config = dict(
    num_hidden_layers=11,
    hidden_size=448,
    num_attention_heads=7,
    num_key_value_heads=7,
    head_dim=64,
    intermediate_size=1792,
    vocab_size=7717,
    hidden_act='gelu',
    norm='layernorm',
    norm_place='pre',
    norm_eps=1e-06,
    positions='learned',
    qk_norm=False,
    attn_scale=0.125,
    bias='none',
    tie_word_embeddings=False,
    parallel_block=False,
    init='uniform',
    init_std_qkv=0.0358,
    init_std_o=0.0,
    init_std_up=0.0358,
    init_std_down=0.0,
    optimizer='muon_variant',
    learning_rate=0.00133,
    lr_mult_down=2.0,
    beta1=0.95,
    lr_head=0.00516,
    warmup_steps=200,
    schedule='wsd',
    decay_fraction=1.0,
    decay_shape='linear',
    final_lr_fraction=0.0,
    batch_tokens=[32768, 65536],
    max_seq_len=1024,
    doc_mask=False,
    train_tokens=861700000,
    max_steps=17606,
    dataset='wikipedia_en',
)
Each number is 128 + 32 x the weight over its row's rms, rounded and kept within 0 to 255. Layers, rows and columns count from 0. Numbers have three digits each. The size before them is the row's rms in percent of the matrix's.

# layer 7 attention output, 448x448, rms 0.0995, rows 312-436, columns 112-223
102:101108130125107189093074134137136054128084194103127102072090152143131109073130098115112125136113149173111126110080152064130161140083097113146117104095093115178119138142165106086150091114144074133144109187105154097179077102172102098171160058106115123069105196102128133121170095160159078104196113153068155201145138151118122112147172160146
101:171194150171147152125130119119123162098197123195145122157139154052111125116105135089112038115121130186090047098074158098117097172148106085118082110114108141114061130134095171146100109157125140154150092130119113074117136139122088137074123118145105093154123100110073123142158174065121082161136137156159162134155170108096129151104137110106
096:172141122095143119129085095154137137111084115082131202098148096123147136145118111155102098167153197122110080147131164152134156122114105133063115101096102146099101145162176125144140179098139072181126139160211124150176125121071143096108120075166094148095078128116124068117101168118121159097118140131198125134195187152153086132100181113149
093:107161132182095096138128200102140141162133121090100130113168176104186105110159137141125104113180092094135128084127149116141153174133142130107108173143110081118136159127134168141076091159116111155110140171116104166112166101179123138060165148138116104112132142145114131159129147127125183136089196092143153134164100145092057133126076132124
094:090131161103112162118171131123124151103135125101083095138141068147126106203053137102106115184160120110131143157179082100118128118117187180177094134099195119110121170136143126168145178093149113119079198154197104159134128130146168148121111076117093154187100127135155056093160069080109116157084080092161091088116115117143109149129131170115
102:107133128164119091124110134164083155144116065185105105174075111104241157154133167150112137089158136136107171099163118098089016117141113130143115192110171164097097170149135138145118120088140081165080177128142158158128139123151101133145120138185135162177110184097163139170129130137169130155036130094107089130116161111080112116200185136085
096:087161136129146104147086112095130178064150164131091126118148135085086156134136137061175119138115099124113131115146137136105129190140165156112169124092106159129076150143079113137091159135134105145129097134135109144122051145136130172152161155141149081111134154083156098076152104124146140116125117151133094101111190174116130095194109078100
101:136086127204112148120201174139182146139195103135139098174146131115092105087136156143162115141123133134158148189109154134123157158124123112136156047144133144104127126119141097105153104197131161115152185129082154188167125104132165100144121135194178166163098154102096171187118171106125114174106116100082115117182137143094087153132134144191
090:138109139104090091214135160110101141117147140085175194125182153108074147124080143099144175161136147156106121123158137139102138105116178098189095114087150162163077139171168104063130135091134160176101167155105088097105081144148126072122115139083130092133099100105111220147144150176081144158099116127149154111099131143167125142159124142179
111:163113172080125222139212162099100145067101148131119130138129179112111087092130156133130166195139136119170153081186189166117135126215084103130127108139100136132114135116135068134203160123146149105096103133102167100160144139127074140178202179128147147093122071154093171064091137127144123152145110130071130106185114163104133058119157185123
103:099219120142221086142123123171072078147050054115097113164148116142172121173129128125195135129128137164158128147098065113144139165110083162153094182144138181175110081145176125133104135125103154128088119099049104127166127107122124123122102139111104174152176176120117162129116064128129151094136111074109107185153125160148140084147148140133
110:098149080151117099117119060120170150181096113129167064109140167179092126116080223119127175129147161174080070173111106092120125095085104144135152111158121127135150149169135089141136204135074117127129152129141158089119122114105093135119159163129133127161153118113148176109129144202109149186133143123108173102127135158103127109097079109113
102:097122090110095143143100117127144129187120173122140174132089144144105104176147106077093118115157114187143090123062150130144083118133153131132084101093162150149143137122114149142157141109102143093126135168120065110081149164135131140148072113116082161113161151129178112115139066097145082167160089119092084174190156134117094094136144125106
097:115102125096118153141108142100071060143068121110128137129103170123143065148107138069108106132102099139164155133102121055128188115128138121158097103151137127064142167095156122078145121098171141147115114063096159109120098148177123107125093106077100116168153119141134131164121108100048159150110094141083156214085116147090158176138105105145
099:155144192139147109143140088183133173132138127146138131068085085111126120076098110140155157125110158129120170170104142101081105141104100160115088089173122150167141138078062118124098179113131105102080139088141154169125129080153108078098125121072133175185078144152096097097089082168090032128124180115139161134090093079071123107135103202131
091:094064104128126137170166133114148121130104151098096096112136163113081129085108079095152129187080130087113133182144101103153121140119109086114111152083096070128124139113099147094144125127150149108121123061097073081150098104131123129157131170086167128098134077145123179127154111140101127098115157147139176148134134194107157084065138136132
104:170099186147132058063146139105115127166165168082083149115144127119161142091137147140143128137145158115141047104161154113158109115178109139163161171107111111096114116157110146133130153091158092095117151121106188195128118168093098123170134093114159078103097144102111138148150158085150166144208143178101150089114051155133115161169115102072
096:114105163119066168113091134180167148096223135188171160168138172067111116122103083117072170052086120169148162134112100139097117200149099074171127035169102081089139122157134118136125153106125076170071125153114118102131143164108126092167141127098114141143136127121080147164183182119125107186180058100166121147148070137181135100144127138091
098:121122183073086197148121105153141217174129113096103124136148176101170100131151178114128133136099149055138088144115085120096211172134095112097124133151182173168152100130136121114133200155128156170128096186179179140182117132158161070120085128121130104140138127151175179103122155195134133112090066139107155183159176119114123125116186185116
097:171195080061151099191172116104217071144090114081149169151059074172165127102171168106120138150119161143153186093169155120116100146093094137092142110187110113101118120085089104105181150137132190109152098090146120107073097236114170081117135105120136138136159145098121142115132194140158115183112063132185146095153082126117145132083113086108
102:184086087100122152106173158103096098173062107132133107049142112184182103098118139161088129129137170077162178072125097096122145144132102111126149189080123106087115101138061201059145038132132151130158082111074158103145121060156155108162096148159159128195203140102071167131119142170113161107137120111159140134191114101161056188165152127155
096:087177081125148132141080150179129152128085147150102148095111062139122118168174161138131129102197110076153148106165180132105106062149142140068166128146121112077153142152153190178132099164166183160116105102086157143115136060115145154123147048145101162130163140148166151165109162100100163171124106169147142161100110138107082186177198174122
104:115083064104103083106148148108119106095107114093156145111130207237143131126117142205094152121144075180113117114134074170158104157176141173103103124127101122182164113107138160109070107102124118111152129131163151135113157104137140095117120159190164081158092093148114156097126130135134068163088095103121150123074117154084185109174130082106
095:110052097123124095151157122107118081152161136096120200072086201100148088135106135166120092135124098100118148103089145113143087098101136150076150121097156108147137141099062117133149127159176122131175152116167111185160091103081137110159128139136100143110130180139088142139166065176133136153156062167091123141157104101160108135123116118136
104:087106144111123094166199079144121146150130165183172130110119090100093151106140154125146135089170106110148132100131140144106119132096123180104087127112176209108142172117139106089108162086144112186124123090137141142155175180184112107142071107107093118135076117116129153177106121151153139108101175103067121171103057141188122124121160117114
102:133092119153118097097125116070166150136122110164149159055082113111145095165134109073149135151142124126145112106130106167152142201144138150072099075130143128120094138075079132147158132145137036130087135141065126100156130086095146161084159113119119149152156157152122174115128119127113147088123127164111159099147129110142180130120101166164
098:089101124102115101208213054114100178098182086209176067095110118090070163076057117118141102117172095121151128136078086104066181100104048113090091128114125108149092115170128121136107135162115160165162115169128111205134136115125076122172146143107111138145127124128168117087111103152155192096135181191154154135162111130098118157117058184126
108:149128091112094085118086052178151167114136106130088117112073116086148095122111119112136145195137086154062203178099117148148112155097128103131127066141145075170126151081149154164094117107134127177071096099145175149122114191142178138089136131075093169131147145133122128110174137079143096107125093096198157090199053176118153137181134103172
103:156138106100160107140087180143129172137125172116165160113192131113125147123162140105072151112096148159096117131115087092119111112131111101106088158055166125161095117121167111125146113108177151136141204121118093115141098157187119101143146144111147075087102122149137097103149179136123092216089176137101084097154147126162099098128154092124
096:151048074122126180190107036139093058095126134182191130084118084133177102090136191153165079171139107166134160160150186109104152160104125115128143106106079170124106160112094174090129125109172133109147139130111080201200162149097153107115157126189153154107142150110140117164143107112099123072189115149152122141056137159167125109158124085121
093:149176113112142090144118068115139102108135105134167137155140103126133228138163108129152145051108155109101091143154113134103111078121169103174173152075103109093104161149103155161110130121098156119070099151176133100121113078119079133130133123114124156148124167134162131134178143131125117132130132103109110180142144116165169123154122120127
103:091112097099106113114126092134070144105149139101107128079109120169133095118151115110070111125112084130133082113109122153149093103147055171150154111077120089143132124121136135123139168142151157105142124152129136121103140154093098116105081157147082074166231139169168133139145145148165085142129117132106139105134169111112161129137117163077
099:096098118109114140108117104131151075093086116145054150120159140149108099142144138088134117072100110113081095141148067097109116155104123196142145078124122133118127172133160135144128121101209181142092119071147135153128157124101131163139163190143163156133139169096105100085122168054173137050118134167094148160124127111117097059194086117087
094:085128128114078130121096096123131131076111091092178116129111191114060149152081135081108086175121112128138071129114094130074128153118151126154104096136090135148106127136108118137157149059090081162112112083139137074043160141108156188097099140139123127166134141117179131072174135072144143114155130075125098100176202154153190148142163124097
096:123195080103136135128139193116178150177141095168119092138104161179101138142157119097095130102159129147091075126125155068157121122132173113145118173133147107146137159149143092142136141116143072085149142124143156129118107146116118145184146090187143087200112141132179235123161071073133086084096142137118129123119157117094129117116139113136
094:173111107091181132129207128108176172084176107159100113168111124097117138127094081180150149161085091158169064120087120108152103063116107154170141071147143145103093118153102153161123146101099100147142165104131116182129103113133140146174119168154121113198093199133113160062158084092173116141137171171071147151195130064119118120172145157087
101:146163119125140089142157157159148117118118067094120122119165177061177176143119087113134189148100121095164137126112181121110096109146114170157130160113146138126118071095186120174092129159157154149098140075178099123107142165132108119100130106113116143107111114177122139101083115085057101127109129143105126103151144105176080147126152148122
094:137169099072127141146163160100183150086158094113165087102132153174157068068098143159083139157106137105097112120094186129138139128079123138172171111118125129159116109094193125129120124115128120157152102181210138138122088151152157092194114063127130145126034105125165162070108118113138109190125122150160122136102114108148114098135191097114
101:158101149109128117073095168092057123136108105159142138108152094168086111181094121144139145135102120129058168141140141126163179162191100181115143183147136168072115139083049168167140124101090148161135121157169081159098125131125159167172171055152089140108105161179120136164159073168107159146157104159161166158129138120147077112153076198168
107:066096143157194087056094140110138128112132138141144156105142112144157153058121158146086154076135068162104131159132137115078098130113146092142113167126125170155140102143189137148132150128094103109144165152079122116099110160161089104135170124129184119175137071130093088113095088105133079119106186134147085139157160132167103108139081204150
099:125151146205124100079096140137109126098144158070117153107092128166138180088137108054121125137147115144110152147121026146090084106115146118138102170143112125120152110195120136092161110111082103135147170107201115088096109134095109128136139110107106084163091163126224128136193174127141116118114163124152128127135139106137097070159141093123
100:078140146091122144114124102123121155138140149147152115147126145150114171066147100137120153171118101136123158126120138166115053162143170127104179050118160096145102112140087147082117114136132122171107144103130146134122181102139193114106162105113143150118123155122106109163142097099155122104093191142129094084174070200167111152080116107179
101:082115091133118089056131116119083117122116140139149146155110160169128147191063110129112149104117118094122067138104142107086115192156142090131114058106180119152102144149114129138132128116116115151140161077090144128153058164104140129135142120128172132125048115084035122136133150139163070112125179165115191123097123104135151107202159163137
107:049083074157075104181133122168151171140077098166145146114118175168138104135145125158137113120110074120064087117102098090108139152155170127149223153159140115148114132097109118105147115117130133168163164132213107115106120186109087137142112128158164108181161109102190111141131077146194138157136154124124100091132081150088122148102143113134
104:141107092139102107083157154173120113175093106104093182116175116106140125176101131136110154123149044136144171106108136133167161155137124174135132026139095155080162120174152078106089139139102157126178012146125199132132146126121148120145095119114167139118125133110088164087112133131125154096162108117144148127132078097158120135110109060114
105:185129124108105137112120182130099095190087128141169169120076107158177182173139125122070116176086190128128098124154132161103137156137084104115109145134171093091076139123172140140087133179136138155093105106131124114102136154130100099151156096109094068057139122126084137159126103154168106132131114096157116137144136119181115161102105102094
106:106078160122130140138065161145063116103133109131185141119077103159133098172078089115140126133108112150197168117139132187110140157070129146144142127113128072120170162119120168165103126135157142107119187135179116116153129064167157101107103070054106126157142112107134121106165069164174106109108130131129210121145137142092106107164061139167
097:125176120173090170137113090126112085103155161118151099155183112116157121159171181124138108102145102145060093161127137172076141125125205107100108164147066145127140169148215151130084130101150094178141095116103085089152133103132145143111117106151151161120175092132132181144140174149130140151160112062038074127137190097133097123092178094098
105:175094117090166093125152144160158142158099116108141112100112163101101091115171084140171086174116177147057122113182135135103153088150087125126127140176152163073159098204117116174135141077119177106106173128113093107077115117106094114158122149143088157082092116069152154135072163154116124137168112149102128122129145149095097121156104045124
094:145098187124069136139080070144157047135131158147077129150195119172128125170141117114127145104116086109162141120120152152129101076123137181142169148070155161122111100161108125113119121114118087142110083145173129117136130159082124099139122105113130136091122182146119105153125141088083136107128183080165083118103105114134158125059123157117
108:151177128087063128130187146142077108139160157082109130148153157125104138128145115153082128122128121206102136138116114131167109174143145132114175154159145095172218161129085152116107115126165068155161120153155084139147095103127186117124146168143146121128135126094082167073143121105101137119095162120103110058109100157102195101134075103169
091:083109156143192096116114140090085197095137196111128170198148074116134116142109060109137126135162155126107176146120148054159201131099139086109114143155130121144073146147164098150162157128148158110131088113094089141159132143162101132119102119141190188057148117116170086137118166187093210126085103124091148171078167112079138131144172145186
099:144053155117124097128126063094152098097178172201072140031077087135075160150109137132152138128158139072110114144065120162082140093110093074163105104079148155145130140101077107114092099076106111162141133160122122121140113178107089154106116158160093111127092085135156092142088115116133121148144177092092146150120139205133183140160105198082
101:152158118107167110138057051124150144100181176157097144112087176188134113134097101075123153151048178151152141104137091117158122154126163162156160126162164130132124192127157146076119140192131185159122107145159155130120101122168110131103092090122155108189175100141171173095119100072105130109099113098118127122185131167129132172115110088107
107:142152144179163111120165124116165094136175135146177186144181125092117135158121102149122119126144111087098091098131091157150092120173119123126114131134149136138068128152124133140144148167216150112125122110170096133141179175037151090082113121122134047148162146118071121087095060159102123167086131152169137099175099140166182119107090065121
107:127105170106130127075112172113118075117121038186165178107141108139117098177189082124109136101106151141063163114119142127084127223043148115135089133177147132127152137164168123088134067113116123119165116129154119074195149100082122139139058140096163058110138100148139180124134185122123106118075125048117116113191152092146061146108124153115
098:141100115100074181172140135168054135191121125123155118152124115136131125100103182182126104216108147129088130049103146100145102163064136169131096155145182096111151112093102126138143131114141142155172119114101128111146094145127141154165100154093158083109117146134117131218154056100143168139145094134132132164084095124170099148065164143132
099:119154142122145137082150162151116126155145134151138140161114066100114111172171101141125133093153111069120132108105127089088119144132104089100207145092161146114115143146103093097099134165140099106196059133172145037090162151184131137139086153149112138170132133098096125077081162139077142140155070083139221148153152141078124097097104171151
101:159136131088108135096131117066110126188148090108127170153078117129147173111091068091146130113129084101215136131092118125092177093131145127150182096183142124174189137142165105049150104138117078068052114130130149151159175100119094132184062173077103124188142159106118100130118111123092117157178158150132087122148121161152099151095141101112
100:138126105137079110055125087103102091118122151141151095110093129161167132104160132125180168136149146077106150196179149133138111154165099148113127114141152147182086122110169121134128118135111143149181197085142120203130082144141127115167154095084147132146129154173131130090166100122169098159119140122128112100147073182196132104184114131163
102:059123097195128189154101122129091086081104116099129147180139097151123106176116136093106148109200169120152138130106137112100104133137070081144102079115173108152114206143192138160144081161150159167127127107144187169128129121112169135121176073076120078134105164179125151156123141147151103176151096143115118149127171125156137167100092165111
101:060109139118116160159085113098096144159102050210146100107174126163113074164105103114208068144164092120143165142128140114148106105124153141119184088110144136133152158142130133246133111171123096160153117147053154070096154091137118148142138182123189111133149186109140134136148065133115146134108087112109115108096175132155125159180101127139
094:122076125213151132074081144202142164140106121177157134096133095185133181102191161146058079124063181156171142138165161107089113135193172127165126114161054137100169136152095107162142151115091131142102111157093149112191179180127140112124135183090118066100168115125152097098128129121121138176115067077184105154103171094172108110161153164134
095:159066166088150107137126161113110158141137078108135156112087132137124180126123144153127157130136100091129148114193168130120175187130117111115124107148104147141133114168138150179159127111052123109108136136130140161135113092138125173139135109157162124116144100039149058088128173160129111142139136087177175094121126145123123102138148094183
100:195065132142116103117124121043050136143141140131116091134181126149150094137111090169120117185116165129103122107119160089106128158103088141116114175131073133121165076098111110096182144124144195081133191133073127173158099101109116132133115133114126096089189077094101166134171081082142078162142103099128149096109107118108130174067103164161
094:128161154124149081193151077168132116184146198120140126113153075179128157158142132125180152163139138097158070103153189126088112105095109114124143116113129105090099099135138058129096114116146113181148139156141146133141184143098109171129079118126130146109117153124089111123130119107063140125164098092082106144153165139152103120089103083113
097:147125091121169151109082103079119095145195154124168152157145131147139121121148185134118080156149168105158202141139132110148120100077093080173138151134109140187080157061115121097099211095118113160122138171081123151141117107107127140067125106147141138117103136137154142119136139117126106133143117102201126094059104162172144132163129137151
086:118168134127196136107131145144084149122123166126143122078138183106158106161115125126089064168157123150116138112052201105125149169075121118147127167193130112168204129088149183166177100138092097134141178137139177135107095090151130144191137089162103099117152113160133189125138061143110125211112061136191137128128125145098166133120141191095
099:151125159095101233112190134108146098182111128088085125121157108198102107145153125089093116114109133125101110112114064113125200190115108060172130098136166082132133095123103112160134134079166196109101125131087091123099118080123070095102137127172131108153121104117089170121126101102113119098108116144120127134095140132104184161116123129100
089:138146131083189099116098102150096180186127106119120087183092116160140115089179157126083150146096119114107143134118080083135112107101191097114096138145127104138160092136107121160100073197102169092089181166139136141127115114142078110155098102147160148134126148146131072110165154150114113169153127052106128108093089141172150093154172106158
100:152124168067160135132103155158114104129137128078088164079101160110137114123094115121088166105164096143125108097126147173187177150149087126149180141170125176166105105164138117088108100159127102127187144155154120101101122155111099149116202178086145122081153170073143086156125086180119185170143104161173130105114154178117173116182108107092
106:134168150161156143162140092078133147080147228110170104146130137101123126098143082127143153094115066180123141123127148142120149095159182170136118141112103113109134123137080204117091140161115096133148048156163150172121108110132169121127124081121074183143095087071182084154174160140129163127163117171104158097101077173091102127111118170130
097:060196124160163110096176131151137118080101068118148155166117163172147112077096155129118124145102121114117171174061172168120102046145161068098112043158179087104101152154162098094205145175113200127151191140139139099167115115123142168159135086100105130102127159120115144118096118131154130166101179099098113174150121140146088105109168133151
086:140112098194141127145130129145152074143208113175136127169054129150160081141104107106143128167105118091149106111092173138152134135202112144149166064118185165122106114147119151114130104182129125111146151170087178098146148113097059202171130130131093115100140190084139128153088120115077156152140094178133125157102162088121134158096160172107
101:153104090122099053130172112094122102118119153117065163099098150092116174142099131103139108144139106131064174178177097054118105137170150135163107126158083105070111088124160121154157110119089142125125157113118083091094101178147091077172152136095116106144115136072125110148174143126105089137129064135169148162097122147143112116151130121114
104:123196121078067139096098202105101114157171079160147125152107177128106095144119098088108163141135163115132105165127140150100097137125124142119129136164117167119130080094178142119099111118083149154134141123046124090175149113177141165111141167142166192158147104116129144141084152122123168173127097146102109104128116047098100181177120147148
108:100088130161171179151108149219147113155177145100128135090116169110116135108180092108089145107084148153137096157137122125135137135072138127129111142178120124066116091104119145076122183141130147174144112137063138204093169188138089153067135092193055181112143146152127157185164166107119118098149086077106129095128151127183152147085134079133
102:171133140115141148103114119140138092101118092197117091097154107146079174118105152154117088088164096177181120153046138136163174150072099145107119156118088089153119072152123169109178155092155174096127103139132117157164081114157158168106123188137159106209150125118096126161144098098136187109087117125129115144080144203088133153096122123126
101:137183075155213112098094135138089140130102172164146149208129100157158107131086121155146128101138140168117177136110106099130124124105148149116137131159106153157117123119142086111121100177146132121165123081113106133141103125136146180080176112152154119136177155109171098121112101105091130165133122134119100152075149133099148163183159089117
099:164052131188153145103080177167143114182126091095135114121104116155097125190130095089074115134123130112121184164140071117139137088108170096166132132070167101161121139089127146145169080139068177129149120126094098129107079114129138120193136123129081141153127113146121174190101104097154106105111191143188143151065095087150162128158075115105
097:111147088100147102137158119138110115135024154085092127117115177170100069137147082141155145139112105128155111073036112116134113151133135106160133142213151083143142114113104100129144140159099195080104132163096139092106144165125106155070177076123162174127152093086068075172143121144126136176112129126108151152132141128136194063128117154125
100:134153150130104150133099124083116110111162116106103126094122106155103144074153125172193135087093136168177156155114114084136096126102143081110095135142156132127118098065166097187107136148150089104210130086135060136089088126099116139140130183178147136100131145090104155090102116149119086150217125143177119139148170095090145118157112104113
093:077122187119086146119080160144065138130132153090145160135186129127107086130153162116095149152131111109068163135166176094153108159170137146126083110088160123128087092112081143109098124127170136155115188110153183100126128107093186106092084111130143154119175162060127109124119103113156165160136131131151162160094099139147114162147139176117
096:147126144152133070097137106123106139091168208143125166106151024090130150134184138084147157133121142158150141121177118138137126155083126163130129113120145139156111179144077122161126121162109116166149103126124123065189102098100131093156114090121140135167086127180124137110097128086114113081149119086102096107092174146122149110147109192118
103:107125148097152096111162147123110074143099193183167136077181158117092110061098127118147120140124085189031173147152142125200108119144126131157070129136186189154151078113137142117107122123127123084170170176122151116163212138133131122158116164172148148130063127100136174115131101088069106153097204078191135149091136137140114134119126106111
099:109141100162199163126082105189141133128143119087094120087120143091100094131150097184123150119138151126067134113172155111141124096100139172132137093067176148134091123142129108143067125164103178045158172187147162132208137173114139082132135144085151144120066115171087073168164114115132149175206131144091105077123160119173095186136053119127
111:088109137089106133099171111124122125199157112156127140125108062154076173127029128127143107155170126132083089153165197106129104133117086127141148102113176144122149112137096140113117102101199128163167116133139119171168095071126120170128149166165116142218142157088123149170150151099079135181126117141109074099155137115128128148110108136178
091:188083065162123138159157181132154092106072124060205148169080094126106148122094161136090080134143103094141128149146129139110120156071128045101147150134089102107150155193109112088143089125116166150090161106153156138155099060155104125119094152130103104142132145138124122042089146191129136116118153154060155134121064130155169203113151089130
120:156109165069079126132110147118127123102169111134104128089086176102132163078155144145166063138142115190192135250143139106141050096086110046150091159171147137126121107121141159153139130160142154103152122141103196140131122178163134148108077094108091139151078168132048148113129167091126115182218140132184162110168066093106119145202125087093
107:154158175141123209134149103102183122113119094122178099117121155120103110125093116101102122184186135167127128136132110165152100134168207118113130127142109100140129087163081115166091124125087090052102137091112073151100172134152135079144133118070060150097104108145166093162104197065127107110129086155134121078110163101125076135122111059167
107:121128147169127093117085034108108158070225095093126088093183132098093198080164103096123118148112121123195127106161125138188143154055136074159146105154099137168143158111146132077143166151162196136153124142120065103099083111143173126094081173136081161124089137112155174134122115087145176118143127126173149101150137117209107127142114084088
099:151156145120174100045085096154116116189156195201139109159149140207119182163135090181116069136109150160097085161092079078145160114116102143177156134134129126178141114110159176148147073089122115175132131088140140149170124123108113147126163143154098108100125132137107185105145105058156206122083152167096101127124140116094098084140118175126
096:139134199143042152131100079152118158102107170104194114146112083113083149103092115107093089090162129109109170094144054101134138132145159157132087088112094092139195111113118110144102192144150151124120148089089106127148157114088153125123136148110142143171179112135110085148230167124145119151183131115185214200098057122081107167120095128116
095:156102093167094147079166062111082165153229113181130101121168124122143149141160112126116146146107088128126176107102178141168156149106123118141161136127122152133092153157060131127089088101183135112129201133100186135116124174061131129156153109092133057141115135140097132138076190137130156089135091108072091143124080136128157061119111093160
099:111134133085160157082133149180156112035194143100127149150206107090140108108156116090133110143071083186137113085123138073106133135110112082118131121154117119115143120161110152149090151129085131153068153101163153161132085118064118103107103132145156069169137143135138133146147103137116166098131138118116091067155081172184138142123162082083
109:171208128112106202096102060181054064119076107156172101135107143095157123164153135212126146106131115110134148162123141155163090172092039111149123125110177133194083136129119087168064152117161063137151139124163088115155109132115091138095086130147152112145088104108127118148144124140125135148131107043138161139182171156114115091091167162098
106:157119137082168171112148131139152138088197148141136104112129150148112104140093086191146188054109087098114113119092139111122109079164196123150088085154159144166157130131178156122095121088140137146095168127150088157094094102115158103143154142116160152143135093117231147107125138121091146130157122083152098177123135134106039164112193175112
103:146111116138131097138120104094143136106127196124084147103108197042132182132110160127117107137117145129100127146154133181087067140129145146163110151056089139128134145155110143175098085102096106152108129117086090093074122112164124123141150178127119123109094192084134125118124144107137078110093079122045153093124101130136106139085135137047
105:097108107108114113091100099136102162117079100141159127125123155116073137100096188089101097131147196105201162138151214154132087102150098140133150135102181136159154115151110129142119122128085146121194134204094138072116104098139137135100117095089084167117109137112106156136087095153118161121161138128134195122134183148192153143105118211137
109:107157106136139180198071163148126073173122084170160130124187173176178106107156113140102168153103135197066150059113093145142134091149157142076116163096141163140112125192156119097169163186152076164126143116139092169146066149141100089165179131125138075100123104160167139118183094129139164178106148104064121141138144036107159181118157132143
110:125088108204107116076152137115145093120115138113096098117128133110128213173107095121109130078122121139140122131111086112126168163097078118072149130184143150128126119130165132135129124151154128156121150193080083086107112228067151117137094132111200124134131160173102198158118108105111077133100091124212127081134138114122129158082140051085
095:197214131081129177113171180181098156170096173123117097105107150097110118106123132147117145155202127125135184154154133129155151126133104112136102154130181102135176128132170134145115120119092120106126151158149105107073184092068076123135192110111135176118153169143101119088079129092171163127147179142098120183088163114125078184137084133117
103:119188134145140124092178151136137074108063129111118144107095098102161216083130106108149103131150080171119145062170142098155130154110131163167145112027106093146145149173115195131111097145120099117157092131089096097144113131112090133117106128196178145124117177126138122139146129079072133065091148148120148171102097150090177163169080137172
102:166147169159125110128084123130059098152123121121070054175144075099126042148098138122170101141115152077099109144196112089111152182123059122074149133150104121114155159128131150141079186096140168105175134028166169088066134173143053100101146110172128105135159141160113077219117148090117105099105154162098179145124180130133123092081101132133
109:084088146147128190150122084185117169168139141165169140201084203086095161122103114100113129078098028141128158211110155141097168116168061158177145130135149183090157139075158106151147097080175146144104135166145116144074160167101083156134183069120155171217165108078176179166126131146137182147145121100142132158084098205087136133163100101109
097:110149101108120176122126110126185168064122146104083142124074106153155086165140138158086147136154148116093112135119107132115057150151137139143164091122161109116118110125120108199158103142116069123150127141129143159162123136110083183113137149114161159115132061091118086160117159110162108143117058147182138182084114097125108103123136119136
100:173171099136081159125111166112174036109117089140155155183170153134111100217116115096070117150097126138110043089086133161162129178175165072212166137117102148109147142117160106129116104169117101161127133166130072115115164098159105132107098140143144098092166112119222148113122136150116130119106140091178080135144136160087152089111166155099
096:166046087201126166124163112117132096126086091101094131189116110147117161115101077139077112133107135104120071173143108154139119138140140215093120136147107159138105104141127128202078141087116185097125119136135103112123172111114087130127086134137131129162166119197080100181143121149088133138123171106151123143137099089108121121139160158118
099:057188171130078114121171164188118133115097172093116064123098143202167130105102097134139137064157112086124144131190093169096106145142153062084125155141166122107132143103169213130104140146166121128105141164122094097177140129189130164134111126106101121135121159118103077139187169107120182161121135083123094092121079177157090094115198135154
105:177098096143077063092085142122144141072164085105078112124152134170115068106122136173131092159183163099120142104149087142128070117074151153091154056132140137112087123124115137136135137065160138137142078174140074110085167093176130086156159135159145107138152106094083182138113080134130117169140149151085115145137129164125120080084080114117
084:163095075118126118099090117167114166088066127125172212194131174125173140113132172146154111173123118157200170139081140175172174132149205115117146116151100093141151162118110080174120132059163094082078156134089091121110104116085140117096141110176149121134142111131180108167157125164151146100130108122168166095192092135119137172172136105109
097:170124150123127147099143144099184136132066054133065170095107172114157063093070108133115104112169138122099150099111117147151091149073188134096154110137153106110123125103091182132185090151068126120104101154113148132164163141123125116157133059122122110150150144163150099137105112107119161126126158141134134181100126119179147147148063098167
098:060154153106145190136088095098066143128115176096109112128096129129136114096133134105126090105124146162144109065226138121153043120168175112153107117100145083170146170099109176125205179159158157139108173172085122119193135158029104122089151077088115172116133126145151089151130188111075115133134064097159122135121083138119175129143157104130
106:153143131113169130077145170161099122183092109150101140112151137077081096121147057107121131117134105118114155117188140171130124129124148132098138110108090082122082088154107120165114158155117122142155180107132121067075134143146152136153171103120133165070144172132091122138157150187110127137138104156158158116146130115113197100101045082114
094:122186131142155144165159146131183086099180165058151116146183158188137117093167135159182101123105099142105111164131141152160157146126161131206108083121130099090129133069152099113090105115124139164146108085139127103126099118135119141139184085068156094152171129164149151107118108126089165183106107062150091126131089106165129093095086156121
094:111170148151171173039097103116189108119125134174152098102097103151116177174096123121141129163127134076125167121177134155118064116091111107098121155077115139133160159097130122140157098135146128094135116154152147190161108127157172102085129137134132202100223147117130153164085136196053122120143130104145201194124143122112129183129128064146
090:106157140154148100063174136124071157167163081154140136112118144127108151133165139151184144153133204158166083129105126154141177126098152129142144177135102134127089123113127133143099132054074108087126130114193155151076138154112124104118141177127149120135137134157153096101137120200112103126125154144126153080117205175138120091145122115144
102:070157122122128079091129075160111103149068128096145170146114093148122157097126119130123136140083082139208121174173118123123129178120128107145119089101153118129096141136122083152154113130116106082084080089095146054156193129120133128179110076141099155162181124137102105176127120108062147135128163163125095159115140120074162165134117115115
118:128062165148145177175133159103118188114173067162109128152109117127083144113140085153174222148113130044077153119128067082135147162112120151133118141153128139135152108148131083112131134109162093169113140131087119069128130199096081084153172128141145141183121144138161149116190156140097143132171151097056106154153143141148118150095145137110
091:072074190225153141093118111099206129152150142109131158159164181198175121133085162174146142155142131111120146114068147176089129134149111108124143148093145188147096100118163108130143169082131158125131121119089160163115100110121136172133089095135092148067100087128111102129108123153142140156114115087114083110131141081201058116123116167183
101:147137074160068189141148072151117147140095135193138200194131134126128130170135142159134125171139125180156132131126145102153178168146093110115131163140096145076159085172129097123144120095134125128119074146145162089076134134040142157103141115144104138137096181114141154176147166134148148120198109160090145167179158109120120095116116151128
098:141106069131176096157089150133151158163100138201125126144109161079146119142128161095127129065144143084071109150115123159127047128169132112147128103150171128097130159133081123116153106108168095194101142112125140144141143125157148169072139146148119144130082063100145126098193088121140108117067177124129130123139115124143203087168092137098
096:171190149132066142121144174149138138157135146061122063114075153090179064142115074067172123087069137084182109137117095129177122103109124135076124122122101130152201149187135156172028144126122102077067111138121129124171145121101104116093113146111166124189101216167087133175111091149189108102117140179095117100125148113103132120132143101140
098:116179077089157101135043092131138129111120149150160185148104164121117172096116157137082159145104129096064128127072172129175130181180127128106118097145120127104126095200091111104152133132155142137129155120154149077119116156085116082117077174093183168108088130132104123137191063087112120102064081118109147103164130122064104138145171161122
104:141174076114112128120092133154072138092116153149122121138064161137057139131194131120153185171160110120165143126139160159090155128147124118141114056173108108145132140088149152171181097130128134158127103111137116135169130101074117159121207186141158112058171128192132061158115113127153172134151138166110136187116119175149119151054134098172